Each number is 500 + 50 x the weight over the matrix's rms, rounded and kept within 0 to 999. Layers, rows and columns count from 0. Numbers have three digits each.

# layer 14 attention query, 96x96, rms 0.136, rows 37-70, columns 0-47
438543507511580530448475516530390517485449435614568507476548338493538446462484482423476555600525477558517556480433458520491466465452498594513596
446479586432507553544536504567456464425527531518534409525352493404471444563492474485573499541581442564527540487449504634428582448589481523436407
399561600548524613433433443405533571508503516382515512445492522508472463442503469514504513476495433506613481563461475506463548558506550431497471
390463401622509466437501479546464534464499521411501463540533543582478603509525443543441538478454596522421419466506499469557484535418575513523476
441495557519450456460419568549500443457492507494530388497567503423538428444483546460528498524534580523486470511516512492489431568442581487429536
460598585503551514451500531511499421422527492497522448524576571497486427492555439483424578523432503456376537577411502588480507479462544589522591
600546450539470472507429542537551496514556580498498425534427478480528542420466443560495473474528470519473475481509489507433543519434517452482585
487413497499498534604459355454551429518496554564448492445456533509556472483389454488485514479488542476539532442443587547487415481560516550511470
658559417566431520559446551447457443500519504378416455516481422488494630513408452428479500562504481544550447433535503531433570491690554539530489
450434481584453486582563479532509533502566581457509488543509571409544538463544433489552402462472469567538517511587437544494441531559462512456556
567506477587549491599563487507586411417487529519576488413468451417409533547434494587549449550485507493467555453439465419507541506517466470553463
481466544405400518612536327605481416470560566476594493530533556493587443538523502435545511508518467561398460605555522556471462478518494477537496
574528432517454502592425519442542531446557493560448428441434458461545490557639400547548497429510569456589533542506496450389466477487519516516527
540552616524488585439460543534587424593562560488498494473501505462541382411527590514476496466430425469440585477496507496537489582491550539529519
440485510517522519487539495462386482519409539570513590527445556483459468466453555491539425630478438498536494520495536448478416485451600491510577
499454496450465548513467541510455495481474520504366460540506462602453678465488503513582496617521430557503436475597460466473464505553448427443485
453447520548350535474520513459605573519457504388442546496480486482517422541580523454484562437495563464491520530598459555512488467545512493464456
539538428522591484424606460520579432572457492514440479526590525448556424644534460463490535485558569482573534507547447499498557447449493597434506
435499534611453503437517579495508476493568564551501565522451605616452633417530467485523532455471652441415548478479532414512543483502487541484457
554486531496562472579546499572565449488515539425516437550478559570508430524525520567503457531545630504533427376443479505568545564461440514537389
527597521456539494490522542547455509561558463543551471505591552509557521456462513522515486604559569396500515482499379504557481464448472418471463
485584567600446567403453549486428493514450494365568438568451454531462494440470505523497479482476479562513465541493510590538488538424577586515423
545535450533555538597580493430498532439420443485389477459407567523465448484488451496493576495551495528540455538470469556628416522395488485456498
426447533489470439554483457472571526510533490504519488506519546512466461501576536481488461495460489442393456537558533472489479558493557424569585
441602561460496446503477517544573653537470520499439488525561488473482441539526636471547491412577484539515508477404513458546517447435444421436601
530458462491523531425537455444516526463551554574396530592513520412461546455435492555442617535583559465499469491497537441464512546458462547513441
503490525544460556435514510511525504559499516434487459573553541572511494474526522444436479448482563465485552444493427515495536516582482616471460
533566519471490498491518531533497540523472477534583573551509523424497440536561508632449499503471555419361538515549494498469510439461397442488439
496397490577528460459441543466367460514487505459451538501520548498480523471485503547472521476503473543524435484577396515477522426498442451538462
554473410574511444444462469537540428522519511578473453506528573442469518547504481511493526483544535529518543564449513485451465493448457572467526
469556506401510516489517520404523439481554490536489442592567545521507514517524463446451537504525530485477521535530452482579523564449374442437546
434543544514526497447480550531442515581512584428524506459467522402569521463496605464487532520464411525416545488562563509436482465518571506544461
533511410514446574511495531416475483584538480449525498515530493376559455537486483405576485501532564451540561450489537543541518488522484523464511
460539515584469500476528494403532526481517511585407451402572552496467516488509523455533501435542558533474510454442456501504580607556604532403527
# layer 14 attention key, 96x96, rms 0.137, rows 37-70, columns 0-47
405418588527517473413506529519446441477487473516513453365540423543565507471545495452583573554452489474466483481489506476500458511502505647529555
471496469468564520618442479581417592610418524548596453529347436540529407489537509492540462512478443535506427527538586532481486445499409509515473
451491605436454509561423455520583524484565419485497438434407571429427497538452487518524498488431441411506488497552506412445526493490438431560480
455507425575501490487516548500547424487498521401476480553495507478460560453523434496421483447433631470418340517569474475494482484402550481522382
403514531521436433487567532518507400505534481469564491509540400449494437421437566459515492523478529604492410537530524556465456588472581463463465
526552571634471459485562489571535471425491523519579480531584433477561425431494463383403529518422473461413452519412530519551489398453602541556519
540515476485430477414383476609546560549556472584456501468564530537506468416504438571441576429581561569402526489447530511499507449508508506529558
453484477536592542530385463377533545621425576489532521523544493543566522541444435430508544502586391496458492416475564514483448500507612470519437
588455412463490506489416518513443520571496454381445534542520460441570511591483497408447504550412536534476561513430593501494511515565545579479564
514451519473515498532467461593444468599641498509454599439578631468464543563483498489553528475439519511564445494535464530502476478535407482448514
462559387593520499526522421532521474516441532497406501521556518512524539487497605539527461486485521509436482609463559530508531584493506465583439
485490468546464504509492455572549459467465476490512515555500485531516498520407497376567426527473454506526473579541542515465473536490540478495407
525558497436490484521502520479559470475465493588513521457519489518458461498572464494470493415545491531603563591440472525481562426526519496443567
527486535539392531509494433603504429539586457541519415493563599515549446476488525487561454427559481489409485447498573534504590535448566510527538
483456469546511545455580500479448478457451536643534588490419470579546545478489510551482434528518420461537458592489612399435499507475574471520522
541487464468468528471514476536420396517497564531522531526406426464422539547397565496516462524530514518506417590516514463460518466529529475495497
449487498477393494559576428485584642539422465445496487571503410396512469500529521456614473432483463515463453552556442567435491477500456529459486
474427504462599405519563467509564466544459520442443529479586546453574494577557525457486545489462558361557448516495489488558536396521448597465510
601494472622535499462465567518469510568436427505459498581443546533453563497484460503452543454532551551504491495576539541492501520411470463452564
545518543449563562536528449483480461530493462474460504527510521632592507501558532563505512474537563521574405458440568546571578547499443500546441
502436481566514491513577474501518525436481412542494452454456506480570522389438492394528450513555562503545456542525556535498469531543546458532571
515553594549427576397519467509437485494541431500523500404476412595464463519461430480365537481383555559539460493425489509546504432486462554572508
469488593442594541584520491476457481480550450467566648495529509496466435463530464495462533505549444490456515565406438567592472410558522449560476
487562528553430551520607491450636415425487565478530520532494486495463576482513557534535402428465433453499447556541488520474553561523545427447525
398586584452449526492566498527524499448497460460359474435440542445419444511465568514530486423531538501500513448510593516562468494445497439453565
484534452485499455499525516532474589478448511401472473563488478377520577555439528539440637522566490503415448533520546443539502477481475501525483
576577594445486510473476531487474539522544446489438461516476492513521563467569495472512554531537518501518469353487403479481527508496443561519416
518550551462557570453449434476532436451467492463468626550540477580463410509552517528456561579489539420523487476501525493530454373529427565396509
502518473440512521491516462590460536571555485456470542499458579549476551561500416507469498495445473526519541411528426499514477496489490489569575
561501510537492429469556539509593444550513593582517511502493502391450476575366525473514513449586524477492496569474458446479575422436438543431461
515541509544547454579525552410538431464524482479509383508528544499440462569426518516556493500614543549505409500541440507497522539447430396552572
474489506455551530442427501530478537578542558511552526511462506566539531476575542464453477489417527529389417461520536582403482506473557551477526
548442466548511554479424555502440489552564459522475462463596515467532506579478434449560416549491497472504449438479522518468485473448452481569533
474583464476501505510498503485467546533577468571577493413562506474520500452400411403442432436532607481526543522457458499511524467551573526459528
# layer 14 attention value, 96x96, rms 0.106, rows 32-63, columns 0-47
498544519416533614462484467580563417488483415525412535534443591457636547431512468457522549416479434571376536474528421522532478550570470394515439
561497428511567493544490499386464464547483401483462518493508403468474595540465424562568488566453465508507447422597616517434596525520451480496523
540438442511486496545436471504518465461463431493543505441404407543506515564555534541539457576518548508444430486462435536446471535462384593470527
524439504589449563531430420408428485467614546450575407502486543534580546446562544446425491432432486508463492538645510549453439506524492497483543
533444505502607520493525528426575446538464478540484460493586416544518436486544462538327463526387438502448588500506391526433481526485525450504618
521561464545438518494597468547476509410533468499565482523472583585631523601527560456564561530561552466464525483560463501478488546514514525469467
501513502493490514547438525400505478545517595443515459496550565510541595622507475359390471484510565371495486513454574538575465569558535517545469
443505534536598580512507452425529457446546490436512538447471444496498452479567509410561487513477566431540535453472642498436510455551552484443516
524415512444496476588501466441664454475520469541559510512529503535466460454506512412516483497447506514581497510687512523485514619505458535587482
558500433574473488526427466547571475495416469427405522537560456477403554515440456527423504496442518437514453444426545559532416565578477548488585
552551471415495523464546548439553476422506466526435490561485521543554536502447513459416427594557405526539558393449424523565387448540493513557443
520441402551561518484405467435489449489375551497516429447480531405542479573598524603425526492432416659521455538541551490469555483487497467474525
496503519563456528478524591520536544596450539559422410454615523495472505486499497477494537416526413489563509438441484476458534541492497477406448
571540497542559532428408484503482440497514571385498522597447464492500392498481460446577521487453508536556514488458550514479516601430531493555601
515534529526471451486573509506450404655540530490501458522625530499520496573580498529425486494568478569518527459420459515479482537460485524525466
536428454455533458523500609487514588530525559453421428506554460534346412517546570444537467590515446503475453445429565487539454576382516412489541
474485493464548517463502539612466448447534410582409481555534571568603515450482422491501415537443470566468504582457554525453545443554483491503464
554653476427441551565447503429482470436500503501537554495452418518376546471470566450470454467460523470542463576424487519562593600533519542478400
438532489451512457444506558498465530371557467587544504537506555453534463431537565449540428535518480469437530532509474579467571517502530513445461
468570534519511573479525638504478482533514521495514500456544416502440501540506486515539496453486572520526619536512472453543586479443554515522463
485524515525509598493555428451502461442570440589530473575435492493567535437485469368485543455449487482488459529538543340522488453511497493414526
473459475511484505513569577612439522548573451474592523522578448489487486464502374518451511563549527480483512504479542450545525531583467527599454
392311516517486588526564439520460544434502545591489479480520446373499542511456626552531545510476550528507549485471552515446538483499538606452387
569459538479482518522507482490495515573551518490410400397484533572340504444473507609537502506467548613491454505559498491524584428582512447572452
481504489476546464493409455407497559519563485482403469510496591494481595583477507504505469565542559510479461503476460497476469537532451507454514
475539477446458538479457533509485487517544477504505378543444561445489599443450451520434477638525477514591525630481594499530488484489552521515533
482476527399481492554447564557516502459542458501569528498547498470486498426560444513548500599472490517451451484441464475549526525547424514501489
531462522525567553492438545540499448466472391503382501540486525492433552540464488470524487460586538423456458469510568467510467415472560549449560
502492502439524448494505464601487497477543481485575497601447426537563508512488488444542429563570577482545552449440449482476499503528479541450572
529440502495551618481427478600510489580533412513523512415626425542538535535480556455469413435514514467448513492497458487429525515492460573528585
557461462490525500622524481470582571520531565418509444527520532469449433476441514508481580452479513499498510503502484471504470490500549407508531
584395408561501492477516540482477500499481415536447576490538531531546501479532438486451552540498509571528448498646489434469412473416491539484442
# layer 14 attention output (transposed), 96x96, rms 0.201, rows 32-63, columns 0-47
451448506548480453549525493423435586510549538427542573521544381521449522457401553426468461469522547441517545539469495460470451470450548491504471
455468553467437634456551519476439515523504522448524547461441547518487405528505432582431540516585502467571554527447524552451470540516550429568571
511446510500494518486504463539488572495501531520426449538470438432505491461497500564456519487522466516559578528493499465587470553541488405555491
494544462390622436518532506601507574541453517521489592555516477488457491559379468523484539568532479529493465495412526500485464500456490395510435
498450452429425483427507446559489493429559526490508608535411490477484538526418528480601488509563585474610394585465567513551420444542450448522441
430521456462472479484438487494493457593505477441467565462527509516463480452441470530484470478503445448497505439491560440413550580470486520522546
409552479469480492491494538538466627497468461467476548551446572475356421498491549540556564547470508580447495580539489398504607521444470513394470
511495549506423509521545573559480567536449482472540532549535576465442569549447431540511481487516423487460509581498432471634473524457485529491510
428541598505462525522595542526385581467515635618471466539428473552427467668583429555497526522525486476543420446376500408501445440516493523451479
416595558456521558467514515521550452469540485565511512486458481609482477525620602511528497510533494500586642457587516455596473522502460515504412
426468421568527550524548448474478488534579559505483581500465447484442458501528522497551526485507549545532447512507500445427550540464546447450548
458599598488524526533583417542456509521563502520460495529425525490476531392498545464451482542510507370410525466487445557596531506509558489499428
446504508451565530465476419526498535498454495543555540526458515517549546475539450476486488535421538490447498441561526510574422455469419503619559
446513521495486499614619541494535478535403528534511490383538559469488578413588517511402465454575552457440446465500485496508523439506442556457433
475489503435528526494522472452522552413478511556500576491491471455499497488443484437589514576470460502463510527646488481496580482583593471482522
516499470529533479494466474431598386517471550465601531538461607542557583499528405551505467377414556464504454600517440426484482479624443567420564
535493461547513559605492446484408537569483541493516507432437427583414486460450535534439522456479473526507451521462396477464549420527618459550469
495432492572478502483564571517551478425449508577418420496457532546566395457562459558481543530536506489511517363555478503603418430439512513432566
525492470520504545412534445470471457518448483454520488454520520493483514558410457518490549475507578534580480480443529412518456474483471518446495
579452550502424393462476429497500490444502482570531476467540568434533434388562580433515531382548506520474479507535474531447433498506498547462553
487415438468461456571482574482464562478384614422430626468603492565484511433518545561486435537536565449517523425407518632507449445476463423591485
492536585547562513416499495494427507394447461534381441585500534489426512520523569511474485459435503536544503517609491520424482448508614531503487
579612463457564496472502537485539480549532488465438517622434453561421511473499403534501472587479480506467523402546506463538456581460421475440579
469406481564511426451546466483500546437599483522571507458500367482562459556516561467486514517472531493392452446508590506499524600453528545520550
542566505597454480495550553568483518430484483497549541491576517446438483526475481465534554542523497453475518522550517416519470518503549507529487
507471390543508470500445522451535486516524563542450632532566518549452464483484519511520594424416518547460533474548370477492541521511550420465462
548573478610487520436582442497493564484465514624434449574477486576518530553405507490519467420491532464425578542474590472555397429539481537508532
485481602495469492428553511443455503556567516403554515562524522563632534388541523517587557556517490559479455446394474499476598447543538472542432
404494426546479529444464541459570518663510565418410482476537548435471483573554487526549580470547486473413513513503453444525487551474484535453495
532538453546523486538502538527589555372542557495518471482425582421467522442478540588541572505483465533481523482510595463549430453487445444547421
474536505546559451398437509518486435464440532552509503483453512529543466530537442473446516476554553506495467488512522476569585488449444515528470
473560589491438478504472455444515537446484566508467526480491468516506544482488495465514475529487411431505558527389575569532568467514563395508588